{"norm_place": "pre", "rope_fraction": 1.0, "parallel_block": false, "init_std_up": 0.0193, "beta1": 0.95, "grad_clip": 0.5, "warmup_steps": 200, "train_tokens": 260600000}
Each number is 128 + 32 x the weight over its row's rms, rounded and kept within 0 to 255. Layers, rows and columns count from 0. The size above them is the row's rms in percent of the matrix's.

# layer 11 attention output (transposed), 512x256, rms 0.0757, rows 444-447,507-511, columns 128-159
size [ 97  91  97  98 107  96 105 107 100]
[[124 166 105  96  64 130 142 144 141 147 157  83 162 136 162 159  50 173  98 137 138 194 124 138  43  84 157 147 189 119 121 147]
 [111 152 152 101  81 109 148 193  38 126 132 111 170 148 108 127 152  92 112 114 138 132 141 119 126 146 125 114  92  94  53  98]
 [114  79 128 164  96 143 102 117 176 152 138 123 186 117 117 167  98 123  99 138 161  89 116 149 141  62  79 126 107 150 145 149]
 [113 107 171 134 118  58 105 170 168 132 159 150 117  84 102 147 145 143  66 123 152 162 118 164  98 135  95 102 116 157 130  94]
 [118 154  63 134 160 130 123 108 133 110 145  81 115 163 107 126 115 130 118 126 189 133 120 183  93 168 158  64 150  73 107 108]
 [120 114 128 118 155 108  73 125 145 132 156 144 131 124 147  94 100  41  68 131  99 163  78 101 149 223 118 144 123 120  88 142]
 [168 171 132 124 136 156 135  95 118 143 101 104  83 113  79 109 168 155 119  78 117 134  92 117 141 119 117 158  93 139 182 142]
 [ 96 152 158 101 132  70 179 125 109 155 136 136 135  99 177 123 110 112 167  45 118 203 134 150  87 193 142 103 101 117 141  92]
 [124 116  72  93  85 135 100  70 136 170 120  66 199 183 162 131 141  78 120 139 170  66 143 113 139 142 158 119  75 106 135  98]]
# layer 11 attention value, 256x256, rms 0.0833, rows 252-255, columns 128-159
size [ 93  93  97  94]
[[101 118 150 142  75 145 174 165 118  97 126 108  83 164 136 146 162 146 180 120  62  92  88 145 219 157 130 166 116 165  98 101]
 [117 111  98 126 110  54 128 123  66 109 102 125 156  84 230 208 128  89 135 125 117 148 142  88  96 138 165 149 195 121 132 157]
 [ 98  98 139 152 165  93 111 149 109  91 156 102 134 131 134 124 136 121 121 142  93  76 124 130 134 178 128 147 114 164 114 145]
 [153 160 142 136 149  98 146 126 155 131 131 171 135 154 157 129 133 148 110  98 108 139 102 134 179 139 155 127 178 133 155 118]]
# layer 11 MLP gate, 384x256, rms 0.0809, rows 0-62, columns 128-159
size [ 98 102  92  99  89  99 102  90  95 101 100  96 101  98 100  93  99  98 102  99  87 106  98 100 112  93  93 102 106  99  95 107  93 101  90  93 104  99 101  96 104 102 105 110 102  99  98 100 103 110 103  98  93 100 112 106 112  94  96  96  98 104 104]
[[142 145 150 105 162  99 148 206 135 104 133 173 135 140 107  98 114 127 152  41 111 142 114 146  81 104 174 129  83 156 175 159]
 [139 133 147 133 110 125  86 129 126 117 117  84 119 133 145 146  99 109  85 167 121 163  84 151 118 148 141 100 150 110 144 161]
 [157 183 137 129 185 155 159 122 147 181 158 108 107  89 162 152  90  70 140 105 173 126  85 132 134 158 128  72 133  99 176 136]
 [107  84  93 176 137 159 101 140 120 117  32 166 129 107 100 177 137 120 153 141 102 158 145  97 121 109 156  97  91 136 119 162]
 [124 119  88 166  95 114 156 121  94  96 118 183  84 114  84 140  83 117 117 108 104 112 101 110  72 174 167 158 120  99 111 129]
 [ 97  99 113 167  92 101 168  72  75 102 150 144 143 145 125 181  57 172  94 128 107 118 143 160 110  89 108 131 116  48 138 138]
 [ 72 133 100  89 123 124 162 118  82 144 106 151 130 150 221 133  79 164  77 139 128 133 174 100  49 105 135 113 140 138 126 115]
 [ 93  62  85 123 181 201  87 127 121  62 119 125  68 176 100 149  95 144 148 102  99  96 193 173 147 122 144 144 151  74 163 169]
 [149 128 122 126 100 150  97 110 115 102  88 110 111 109 205 125 160 122 185 130 149  78  74 147  40 167 157 125 154 108  66 157]
 [209  94  92 122 140 152 119 156 100  69  66 147  94 156 172 138 142 176 115 124 136 120 123 133 100  91 127 169 111  91 172 129]
 [107 138 153  90 134  71  59 154 162 120 132 179 103 228 161 103 161 121 136 114 162 116 108 114 106 155  96 162 133 163 103 134]
 [158 139 138 105 121 109  68 179 104 141 122 107 119 160 133 186  99 164 111 130 146  76 103 103 204  89 162 128  91 110 156 171]
 [138 122  96 131 181  69 136  92 140 126 104 192 166 130 134 134 117  89 131 171 156  76 164 147 105 105 173 103 123  93 120 117]
 [ 86  99  92 135 169  77 116 128  93 166  89 153  46 114 116 126 141 143  87 100  87 147 101 109 128 100 123 133 130 106 123 170]
 [153  85 121  84  81 142 156 116  25 193 170  98  95 122  97 100  50  87 186 112 104 111 117 166  94  91 141 107  99 140  91 136]
 [125  79 101  15 133  98 188  86 148 129 130 110  91 155 140 169 132 110  94 113  80 136 112 139 106 101 130 127 145 148 185 157]
 [121 132 128 120 124 141 136 164 120  90 161 136 118 117 156 100 155 111 139 120 118 179 145 130 187 148 146 135 183 101  23 122]
 [ 90 177 167 122 164 105 148 148  69 111 107  79 131 118  90 144 106 160 106  85 116  96  75 138 128 152  88 123 106 129 132 197]
 [135 106 147 158 115  90 159 156  85 122 147 124  44  86 108 134 148 110 166 104 106  99 154 163 103 127 129 158 105 129 103 107]
 [107 124 150 167 172 150  84 119 126 195 127 122 151 140 142 172 126  93 103 135 165 197 101 152 103 162 140 185 115 102 123 184]
 [136 117 109  62 128 119 204 110 128 108 118 131 121 114 113 139 135  83 196  80 131 149 127 124 126  95 127 147  98 110 150 122]
 [120 145  83 151 195 120  75 121 133 125 109 112 171 157 126 111 125 117 144 170 149 140 130 144  74 102 134 139 108 109  70 163]
 [106 125 132 177 102  99 144  98  74  80 124  90 110 129 115 108 195 153 159  91 159 110 131 116 142 125 203  95 142 159 105  86]
 [164  97 151 147  69 101 126 129 109 137 118  89 127 153 183  96 124 165 161 187 100 143  39  80 131 150 162 128 135 164 152 150]
 [127 128 141 110 131  49 114 174 118 120 146 149 159  89 126 130 117 111 135 137 111 168 101 161  59 156 138 148 150  93 111 144]
 [ 50  94 133 154 114 101 116 129  92  78 111 129 128 141  56 105 131  76  85 123 133  94 102 149 140 143  66 116  97 106  91 101]
 [101 138  75 161 154 126 151 137  90 147 106 122 121 124 118 124 149 105 140 120 118 202 133 136 132 106 116 119 146 189 100 121]
 [141 141 135  90 119  99 157  94 139 166 129 166 149 135 127 184 117 120 166 117 113 140 110  70  90 116 135 153 140 119  84 112]
 [ 74 149 122 159 179 172 155  95 120 120 129 190 118 118 108 129 179 157 130 109 165 127  27  85 177 145 133 130  85 162 101 112]
 [122  89 170 186 174  79 151 110  78  86 138  83  84 159 179 185 149 120 132  92 127 126  82 149 160  76  87 133 136 108 128 132]
 [150 148 108 146 206 118 114  57  99 190 147  87 136 103 136  73 154 108  82  67  71 129 111 131 117 160 132 174 166 173 174 145]
 [ 92 133 139 154 158  78 112 142 139 146 105 135 110 136 119 120 109 107 132  87  70 179 136 158  78 151 125  48 115 170 108 109]
 [150 145 109 167 118  49 134 133 123 174 140 161 158 138 144 158 163 154 158 136 146 130 140 145  92  82 148 117 167  60 154 134]
 [121 149 118 136 129 130 122  96 159 171 138  68 111 108 108 189 156 116 118 121 136 142 128 107  97  80 169 138 125  92 150 104]
 [104  69 163  84 105 114 153 145  87 124 139  88 135 114 131  90  64  89 182 132  77 199 110 124 154 108 123 144 151 156 123 125]
 [ 79 130 119  83 154 163 146  84 125 130 147 129  72 125 103 107 140  97 159 114 135 140 176 155 102 171 143 178 144  69 107 107]
 [126  99 117  60 162 115 122 186 132 126 100  96 113 137 143 139 157 187 174 176 128 133  84 132 158  99 186  99 158 100 148 134]
 [158 119 130 104  33 124 183 153 137  84 139 175 148 149 177 108  88 158 190 121 110  62 154 123 116  87 139 123 196 120 146  89]
 [146 129 127  88 162 110 147 167 140 176 162 144  71 171 131 109  52 122 144 121 117 108 164 192 180 107 129 174 161  92  51 145]
 [142 141 110 102 221 125 140 158  84  74  93 134 147 127 139 128  99 125  84 176 110 109 157 114  94 159  81 177 157 108 137 112]
 [125 142 136 114 103 143 181 120  87 110  42 114  85 151 106  85 171 141 158 181 116 122  90 102 123 126 159  84  93 127 134  97]
 [110 149 128 129 115 132 123 144 120  90 118 120 187 120  88 147  92  65 144 118  95  89  76 199  98 126  95 139 153  66 115 112]
 [161 100 122 116 145 148 162  86 132 175 160  73  92 129 116 138 111 176 202 141 153 170 138 100 103 183 118 145  99 106 110 108]
 [105  86 125 114 114 141  94 147 155 169  96 137 120 143  69  82  67 102 100  61 144 105 139 182 139 120 137 124 130 160  82 121]
 [121  71 148 152  71 104 140 131 109 116 116 119 147 146 154 135 135 102 116 130  99  99 106 193 138 134 147 105 161 161  69 166]
 [117 103 113 177 167 117 166 148 151 171 128 122 146 176 146 167  79 144  97  84 120 136  96 141  79 169 153 129 141 184 122 134]
 [123  96 101 174 145 184  79 165 114 136 116 147 127 192 149 149 113 187 122 129 135 123  97  82 159 132 175 120 183 106 136  94]
 [102  85 129 143 140  85 113 134  43 157 118  70 150  95 100 111 111 148  92 225 178 105 171 105 129 183 150 128 136 108 145 146]
 [100  77 142  88 163 128 148 141 140 149 117 134 125  88 114 137 137  68 183 168 107 198 101 158  92 125 174 173 141 105  96 182]
 [ 73 105 169 181 157 128  77 165 107  85 110 180 112 119 102 107  86 145  98 123 116 108 163 120 121 167 180  91 101  89 101 103]
 [115  64 222 122  54 105  85  86 132  94  91 134 109 144 138 113 106 144 128 113  73 128 133 161 114 154 132 116 121 123 163 136]
 [120 126 110  99 173 129 146 134 108  80 118 109 132 150  94 189  91 128  69  90  73 192 111 176 150 118 103 129 153 177  56  99]
 [ 93  89 116  73 136  58  97 123 160  93  95 115 117 113 190 140 146 112  53  98 149 110  75 153 106  85 144  80 143 124 114 210]
 [133 207  67 133 127  98 173 148 159 141 140 153 136 112 143 192 150 158  80 165  95 133 118 121 115  84 162 124 144  95 164 152]
 [120 108  99 102 120  74 163 113 148 154 105 116 152  95 149 154 148  47 156 138 129 127 118 143 142 167 133 165 147 139 131 105]
 [ 98 125 135 156  87 121 108 152 134  85 146 134 113 152 197 134  77 157 142  92 163 139  93 196 139  89 168 167 187 143 142 145]
 [119 161 149 151 151  94 136 120 114  79  76 140 170  78 128 136  93  79 136  91 144 130  75 176 145 109 126 175 140 157 180 124]
 [145 149 138  69 122 133 150 102 122 139 123  84 153 124 159 130 139 155 122 131 126 123 155  58 115  55 125 183 178  64 135 154]
 [117  85 180 143 132 102 172 162  83  57 153 109  85 116 107 199  97 156 153 141  96 149 119 140  75 157 143 106 119 113  98  90]
 [152 106  82 123 174 108 110 104 133 124 142 158  80 156 129 142  94 112 103 104 150 103 122 112 162 106 153 185  93 184  44 116]
 [245 101 120  94 138 146 110 124  78 115 104 135 118 149 106  89 108 156  48 135 191 127 140 165 113  89 131 135 136 206 130 107]
 [105 135 163 129 163  46 109 158 138  74 188  99 134 150  81 125  86 121 129  87 159 157 150 135  77 106 144 182 164 144 152  97]
 [169  83  62 125 131  83 142 169 165  74 211  89 154 148 153 153 118 140  78  87 144 112 167 120 145 120 221 145 165 105  81 167]]
# layer 11 MLP up, 384x256, rms 0.0791, rows 0-61, columns 128-159
size [100 103  91  98  90  96  96  97  91 105 103 103 104 100 101  99 102  96 103  99  88 104 101 100 105  91  97 104 104 102  94 107  95 103  98  93 102  99 106  90 111  96 102 100 100  94  97 100 101 105 102  99  97  99 100 110 106 102  98  96  86 107]
[[137 127 138 161  81 101  94 190 176 127 120 135  95 127 139 151  78 181 144 110 140 138 104 145 153 119 120  76 137 125 124 137]
 [104 158 157  71  86 105 101  86 127 122 153 128 133 106  95 168  98  92  89 119 174 193 119 100 121  55 158 172  52 133 126  98]
 [103 187  92 169 112 157 137 113  88 134 163 112 173 109 128  98 163 180 131 104 172 148  67 102 103  81 128 108 164 141 112 165]
 [ 91 101 168 116 170 115 174 146 108 136 128 130 150 118 105 118 135 170 106 143 109 146 155 139 105 142 164 168 135 109  88 144]
 [162 149 105 134 145 151 125 144 168 115 127 116 129 140  99 124 113 111  68  58  95  86 110 130 115 133 140 221 169  94 173 148]
 [ 60 102 123 152 119 174 152  89 173  69 158 206 117 178  87 109 123 153 177 139 110 145  90 107 146 113 134 147 128 113 156 147]
 [206 176 120 131 136 124 186 147 170 112  76 134  82 101 145 136 156  66 208  82 121 117  81 150 172 125  57 124 152  90 111 134]
 [113 116 160 103  84 115 144 173  68 114 136 161 117 124 163 156 144 123 145 140 130 123 113  51  83  94 159 167 141 122  54 131]
 [ 86 155 130  77 110 105  78 169  81 131 105 118 132 144 171  77 185 109  65 107 137 143 107  97  99 172 155 121 195 128  80 139]
 [ 84 140 115 129 153 142  91  84 136 125  99 153 103  83 160 133 131 133 180 131 131  83 123 130  88  59 141 146  63 122 112 139]
 [155 138  82 162 115 120 167 138 110 161 106 137 107 147 115 136  81 120 152  98 108  58 139  96  84 135 153 145 177 134  87 135]
 [ 96  91 154 157 154  77 143 191  93  72 159  83 132 165 122 108  95 177 120 134 127 145 131 101 170  96  92 141 155 158  97 110]
 [ 92 107 107 133 114 162 125 147 171 137 103 133 145 148 111  87 103 142 181 128 121 115  65  92 152 187 216 203  82 130 100  96]
 [145 184 221 109 140 128 155 132 123 136 142 137 148 103 120  97 143  98 122  83  73 155 144 143 115 151  65 109 141 132 136 114]
 [118 109 139 100 127 108 171 134 116 126 131 179 119 155 161 132 112 165 131 148 182  71 168 151 157 122 178 158 131 164 121 133]
 [134 131 127 169 167  74 152 134 122 160  86 164 163 147 104 150 135 141 130 149 109 164 143 188 159 105 129  74 109 152  82 183]
 [129 128 104 112 134 126  74 167 116 123 152 169 158 146 150  78 163  96 119 118 122  94 138 131 203  95 132 147  97  98 108 163]
 [ 97 131 113 153 174 141  89 100 113 134 187 149  96 168 156  74 107 134  81 131 124 137 151  87 165 171  86 136 162 105 165 163]
 [140 151 168 122 137 182 103 140 136 120 174 155  99  86 116 122 202 137 161 175 152 160 174  86 106 170 113  89 116 115 160 135]
 [125 150 159  96  80 182 141 146 204  57  84 131 121 117 113 148 140 172 167  89  78  69 123  92  94 143 122 168  81  53 140 134]
 [196 136 129 137 122 187 122 129 172  76 163 166 165  60 144 140 168 109 161 156 129 116  94  76 181 115 115 177 131 134 153 167]
 [158 114 149 129 162  99 181  81 145 147 120 165 111 171 136 112 120 128 140 128 107 178 117 172 132 119  46 113 151 131 156 195]
 [100 130 128  87  85 133  73 139 197 148 114 164 155 106 187 151 141 127  93 172 155 164 178 110 129 141 179 133 126  65 134  99]
 [ 97 118 155 117 136 178  93 130 132  93 122 111  86 116 102 159 120 147 191 130  79 100  95 129 109 148 158 132 109  84 121  97]
 [141 118 146  83 143  93 132  96 163 157 112  88 141 108 127  97 142  87 164 111 128 155  61 152 147 159  61 142 117 118 129  93]
 [111 104 172  99 119 145 165 149 168 131 112 127 170 118 113 158 122 161  96 166 207 166 107 142  94 154  86 155 160 116 125 150]
 [ 77 168 127 153 210 138 116 183 122 127 111 114  92  83 147 168 164 138 162  92 146  88  98  97 109 137 158 188 126 137  75 135]
 [ 99 114  96  98 183  99 121 141 109  97 133 126 127 140 105 183 164 107 120 148 136 107 132  64 103 128 138  99 121  69 125 134]
 [115 145 126 101 111  82 145 127 139 171 171 122 110 177 118 165 166 100 181  75 140 134 116 140 125 147 137 142 146  60 151 112]
 [170 162 164 159 186 102 163 152  47 168 182  67 122  61 139 169  67 106 150 107 107 170 100 117  60 132 113 176 124  74 165  87]
 [148 136 145 120 120  92  94 125  99 186 113 157 110  94 118  83 106 103 137 148 193 146 113 145  68  92 176 195 125 124 130 133]
 [ 84 117 117 131 152 155 102  94 123 183 110 136 110 130 133 135  77 156 173 142 149 146 143 132 123 119  68 145  91 126 111  91]
 [130 110 111 147 150 148 135 167 143 205 150  97 172 180 118 159 133 120 135 113 161 138 123 134 143  66 158 156 136 135 126 206]
 [ 71 161 164  76 132  63 147  35  92  97 118 215 165 155 145 116 140 128  73  62 129 144 154 182 133  62 108 120 122 110 159 159]
 [155 118 102 169 159 147 102  90 113 122  76 138  59 100 157 127  37 142 114  93 104 137 136 158  91  92 146 165 177 130  97  80]
 [122  29 213 131 108 190 167 167  75 130 155 164 147 135  92 152 139 106 143 131 104  94 130 136  90 158  89 142 137 145 162 118]
 [159 106  89  51 134 155 126  80  76 122 200  69 110 154  89 102 137  92 169 123 132  97 126 154 143  99 121 132 164 120 130 155]
 [ 75  92  91  86  99 172 232 169 116 122 183  86 141 108 138 152  52 135 145 145 128  96 136 120  94 117 135 149 120 114 121 124]
 [141 152  86 132 129  86 168 135 117  99 140 170 193 105 171 110  73 127 129 165 134 137 151 150 112 121 199 173  72 147  95 174]
 [139 137 146 158  85 167 152 104 148  94 162 129  47 102 139 111 126 120 189 179 154 106 166 125 139 147 158 139 148 141 162 116]
 [111 143 110 140 101 124 163  96  91 152 169 162 161 130 107  92 139 129 109 182 137 102 124 114 122 127 135 132 115 134  97 102]
 [ 95 161 163 164 121 143 119 174 179 160 105 139 109 144 106 182 121  89 183 113 105 152 160 125 120 157 150 142 128 134 115 108]
 [ 73 151 137 145  53 152 125  71 138 163 153 152 200 148 166 116 155  82 179 115  96 161 152 106 193 125 100 104 146 155 130 126]
 [101 138 131 113 208  89 101 138 158  89 116  90 133 110 118 165  67 207 122 112  79  91 149  74 161 116  93 125 173 128 142 133]
 [ 42 111 107 114 170 124 144 124 133 165  91 105 144 120 109 125  21 126 135 161 126  66 131 133  78 117 167 189  30 157 112 158]
 [ 92 141 149 123  98 112 173  99 143 121 162 176 144  50 113 101 129 195 141 165 119 144 152 111 142 150 114 156 137 104 128 177]
 [124 117 127 169 143  71 183 145 168 143 147 104  76 123 178 112 166 126 103 107 136 119 189 165 116 119 124  96 147 161 144 152]
 [ 86 134 120  80 124 154  78 104  94 163 109  23 142 132 109 139 123 144  88 142  94 136 111  74 137 164 123 111 129 120 117 143]
 [134 130 161 150 138  78  88 136 167 165 188 124 118  91  80  93 138 139 156 109 173 161 145  67 118 123 125 147 144 148 135 114]
 [140 214 136 142 113  88  98 131 122  95 111 122 155 154 152  85 127 132  49 137 156 101 152 136 160  51  93 122 127 117 138  97]
 [130 105 144 104 118 109 139 204 168  95 158 126 171 122  89 121 118 126 169 135 160 169 179 141 116 174  41 202 108 167 155 188]
 [131  98 131 149 140  93 120 102 106 149  79 141  78 173  65 168 101 137  44 137  95 142 174 144 143 154 122 120 136 111  99 140]
 [104 149 155 165 172 152 135 165 143 171  80  97 101  53 123 106 117 127 159 165 124 111 145 187 141 114 114 100 143 110 140 126]
 [ 68  91 136 127 115 142  88 136  54  90 150 144 107  98 110 123 114 100 183 145 105 130 132 124 133 134  70 104 124 117 140  92]
 [113 110  90 103 117 181  71 102 144 165 128 141 118 155 178 135 198 168 123  96 138 103 144 120 111  88 131 124 109 170 131 150]
 [ 88 158 127 111  99  89 161 133 106 152 132 139 130 104 102 163 171 139 109 147 120 158 123  84 107 124  91 121 102 128 170 152]
 [ 82  94 109 173  98 107 144  91 104 119 111 172 221 121 173 121 168 169  64 147 175 108 126  95 182 131 149 162 176 107 165 165]
 [129 175 164 111 162 161 130 157 155 118 168 118 113  99 163 132 165 133 162  82 140 176  75 167 143 171 127 132 124 147  96  90]
 [173 106 220 150 142 167 179  95 118 155  52 145 112 118 124  88 106  74 137 147 132 164 122 103 187 160 150 135 134 123 168 183]
 [118 116 126 113  42 165 141 134 171 109 141  98 119 130 121 163 112 120 182 169 118  99  95 109 181 117 170 151 125 125  83 167]
 [198 110 120 134  86 148 164 173  89 118 159 109 153 121  88 120 135 124  94 152 125 119 113 170 147 100 107 136 101 116 183 102]
 [ 94 165 201 120 115 115 173 167 123 172 157  89 168  91 137 145 118  76  99 115 140 139  81 141 101 137 182  93  92 163 142 190]]
# layer 11 MLP down (transposed), 384x256, rms 0.0774, rows 0-61, columns 128-159
size [101 102 100  95  93  92  97  97  88 102 101 102 103 103 107  97 103 101 103 102  86 101  99 105 109  93  98  99 102 105 101 112  92  95  97 100 101  96 101  98 106 103 106 102  95 100 101 101 102 107  97 100  97 102  99 107 104 101 102  93  91 100]
[[123 151 103 164 121 156  93 154 126 146 166  70 145 173 104 141  91 109  91 128 136 112 162 166 135 168 119 216 115 117 118 119]
 [ 65 152 132  84 100 211 123 117  91  98  80  97 126 115 137 123 151 158 207 169 136 126 139 172 177 142 155 111 131 110 171  80]
 [145 136 139  94 123  98 103 128 135 128 159 145 112 131 103 140  97 147 149  66 125 152 160  77  87  58 116 122 162 123 138 175]
 [107 163 107 113 145 148 174 140 121 141  84 167  80  74 134 122  94  75 122 147 169 154 110  63 158 135 170 109  67 140  71 203]
 [139 126 138 103 122 141 133 154 111 180 226 111 173 164 112 139 107 126 148 114 123 164 125 126  95 122 139 123 133 160  68  84]
 [134 146 133  81 154  96 122 108 178 105 170 143 161 166  85  60 115 138 125 118 120 131 153 144 136 174 160 110 121 130 142  90]
 [120 133 178 131 141 145 190 112 157 103 137 105  81  97 109 130 142 168 174 163 137 142 132  79 139 119 168 109 134 129 112 163]
 [154 132 105 127  40 186 175 133 142 151 119  95 148 109 105 156  93 100 163 174 101 193 162  98  80 164 129 136 159 138 153 138]
 [132 125 114 169 113 133 108  83 110 141 117  75  48 127 160  89 141 186 111  61 149 119 122 115 150 103 169 146  88 174 133 144]
 [ 73 109 168 153 132  89  69 183 164 135 104 114 127  34 192  95  91 101 124 204 116 118 188 181 179 159 118 102  97 127 127 130]
 [157 106 186 156 107 115 156 114 109 138 117  96 153 113 119 125 130 161 124  73 197 134 169 156 166 114 122 124 126  93  64 118]
 [193  99 171  91 142 154 113 133 141 162 127  81 132 131 149 169 134 162 154 128  94  67  91 145 121 128 131 149 166 146 106 166]
 [172  76  98 145 136 117 140 155 123 140 176 197 127 132 126 146 116  87  75 129 149 155 117 110 101 122 172 129  88  89  91 136]
 [160 193 114 158  96 143  90 184 141 169 142 124 195 125 109 190 169 150  97 129 175 150 121 114 113 140  74 112 122 189 143  93]
 [156  58 133 176 116 133 138 157 104 175 125  89 109 147 137 184 120 142 150 100 164 167 131 160 205 142 139 142  93 174 121  83]
 [ 77 121 111  35 109 146  94  80 200 153 107  76 114  97  97  83 149 119 154 196 130  86 196 133 145 171 155 122 141 139  89  97]
 [106  98 173 197 135 189  82  89 121 102 107 123 107 178  85 158 132 115 131 176 111 118  78 113 207 111 141 131 151 139 172 147]
 [124 159 121 177 107 139 154 109 130 160  92 161 116 147 117 103  86 152 129 101 164 141 185  85 136  78 100 128 175 104  92 115]
 [106 140 107 127 169 139  95 156 169 158 135 179 164 161 165 105 138 123  90 176 136 173 127 135 137  98 160  72 124  97 124 145]
 [155 111 130  92 153 117 163  95 177 125 165 192 113 152 124 163 155 200 131  76 125 161 143  97 122  85  87 122 146 101 165 127]
 [154  90 132 109 136 119 138 149 109 120 133 153 156 156 140 174 119 139  44 133 155  92  69 106  71 100 155 153 142 112  90  75]
 [159  89  92 198 148 133 153 147 107 108  91 161 127 171 165 116 135 157 167 138 148 102 169 164  74  87 147  90 116 142 103 178]
 [151 113 151 135 104  98 113 152 171 139 148 131 118  97 146 106 129  86 106 110 111 162 134 140 128 154 138 138  56 161 119 190]
 [141 106 117 117  63 130 148 147 145 152  85 196 123 145 103 154  99 127  44 149  83 123 143 127 169 155 119 184 149 125 150 157]
 [ 90 145 160 163 115  97 141 187  92 105 167 122  80 169  99 115 136  93 156 136 153 162  81 119 111 122 120  96 102  77  99 162]
 [210 173 130 139 111 132 155 129  86 123 154 131 153 108 130 120  78  95 165 149 122 191 147  72 147 104 123  73 129 106 108 109]
 [121 108 159 135 182 131 150  44 109  88 122 150  89 148 110 150  90 118 135 124  80 129  88 129 152  96 122 107 105 129  88  86]
 [101 115 162  57 116  55 138 131 157 144 202 165 108 126 152 111 120 142 114  92 131 158 105 143 163 142 167 147 162 115 144 122]
 [ 98 160  90  92 144 153 165  83 155 127 183 179  82  77 192 191 111 114 175 104 150 151 153 139  84 149  91 162 169 125 147 165]
 [140 134 129  93 156 157 129 113 161 162  81 120 138 121  71  92 126  94 107 142 118 101 144 124 160 147 127  83 113  47 107  97]
 [105 118  72 162 189 157 106 178 124 166 135 112  93  94 102 157  63 166 116 107 105 124 108 109 165 108 139  86 154 140 106  88]
 [128 131 154 143 100 129 146 109 134 128 112 154 133  88 133 131 145  97 183 104  97 123 197 114 117 129 140 136 137 116 108 144]
 [103 120 118 162 159 135 100 127 101 157 147  86 118 148 139 190  49 151 192 191 141 109 152 147 167 115 187 121 213 118 125  75]
 [ 98 154 108 187 119 165 115 112  88 135 138 115 106 121  61 103 126 135 162  85  83 135 180 113 103 184  78 140 101 208 162 156]
 [196 183  84 110 189 105  96 161 127  92 113 154 145 156 213 141 134 113 156  96 146 139 138 200 153 161 211 125 123 122 122 122]
 [129 124 123 152 106 140 141 116 101 172  79 104  76  65 160 171 116 117 150 127 159 123 105 129 117 187 108 138 171  78 148 137]
 [154  83 175  77 144 156 107 183  95  91 102 142 149 209  79 130 110  88 107 158 174 118 143 157 135 133  83 127 160 123  87 108]
 [121 100 128 118 116 160 102 136 125 152 114  59  85 114 131 157  68 189 105  90  99 136 161 144 158 189 141 129 128 150 151 112]
 [118 141 116 139 150  93 156 164  98 140  81 108 130 106 104 165  78 123  43  87 157 113  78  83 159 123 132 125 159 160  85 142]
 [100 146 143 190 177 159 115 108 154 102 139  85 126 194  89 129 170 106 115  89 148  79 120  98 123 116 120 140 144  97 202 100]
 [ 79 154 151 126  98 170 212 124  89 217  98 164 153 121 147 106 139 123 141  99 167 187 151 148 155 119 172 105 154 143 105 105]
 [ 51 113 102  92 124 142 100 147 155 110 176  89 175 119 135 236 221  89 148 153 114 110 111 175 113 126 117 140 114 108  82  94]
 [123 124 136  36  94 148 150 153  90 153 148  89 135 139 138 110 138  97 162 134 158 128 161 134 159 103  92  92 149 140 102  65]
 [155 109 115 170 211 125 105 116 161 158 177 121 221  93 158 195 113 136 127  93 155 138 146 152 143 143 115 135 171 117 139  84]
 [148 189 104 132 141 110 148  88 100 164 140 141  77 120 126 111 141  92  91 155  97 137  86 153 111 103 137  76 157 127  94 135]
 [126 166 127 107 104  58 104  77 129 162  91 127 104 128 166 138 117 137 161 100 140 117 127 118 123 135  92 117 137 125 171 122]
 [140 126 174 138 128 102 103 139 142 210 157 116  58 154 172 140  52 157 151  70 168 137 138 102 149 164 109 179 146 165 116 149]
 [127 154 128 115 166 116 143 148 126 131 158  95 120 144 110 130 136 101  58 177 187  81 146 122 140 111 138  77  97 123 127 145]
 [125 160  36 164 116 123 172 150 163  77  68 134 117  93 126 129 101 188 153 145 157 215 100 129 164 188 129 116 161 116 123 143]
 [ 84 184 181 123 105 110 129 161 123 108 162  58 100 130 138  59  86 117  74 142 124  86 108 179 166  70  67 185  62  86 150 158]
 [ 67 100 122 125 145 117 129 143 120  75 116  90 147 143 122 160  81 180 163 123 137 147 164  66 113 103 124 156 113 156 137 159]
 [137 134 120 130 173 130 130 158 158 133 105 133 113 180 141 111 156  72 166 142 154  44 147 109 176 121 103 148 185 203 120 139]
 [203  90 150 130 154 114 111 143 123 184 140 139 174 113 142 127 159  98  89  90  74 174 155 121 170 134  88 129 118  58 104  91]
 [ 93 148 137 117 125 158 109 114  86  62 105 161 112 116 130 150 182  61 105 100 126  80 145 152 120 145 106  80  89 143 131 161]
 [101  83 141 142 154 104 162 120 135  93 102 136 147 117 158 139 196  95  86 148  87 146 140 139 177 170 185 104 120 142 137 164]
 [187 155 169 129 165 173 139 173 130 199 108 141 140  83  47  89 141 135 170 200 132 132 154  87 170 108 107  68 158  94 113 115]
 [147 144  83 139 113 136  95  83  85 163 140 116 107 141 151 109 138 180 137 135  93 168 154 224 136 105 210 132 116 119 131  90]
 [ 79  96 171 155 117 154  93  79 163 151 112 150 109 171 153 151 128 174 135 119 149 146 129 170  88  90 143  62 115 133 173 173]
 [152  99 109 230 107 159 137 116 122 129 181 162 140 163 164 177 149 165 188 138  92 175 137 137 130 120 210 107 143 154 124 129]
 [150  84 147 110 103  88  93 117 165 148 212 155 103 145 206 149 112 182 157 129 162 126 156 120 132 145 107 169 158 151  93 126]
 [ 82 103 134 138 156 139  92 146 107 152 139 135 101 164 152 171 113 102 178 139 204 176 119 131  90  59 153 108 129 109 136 156]
 [ 74  71 151 105 183 120  91 120 122 146 150 130  84 136 189 140 111 105 136 111 108  76 102 183 124 113 127 153 142 157 106  83]]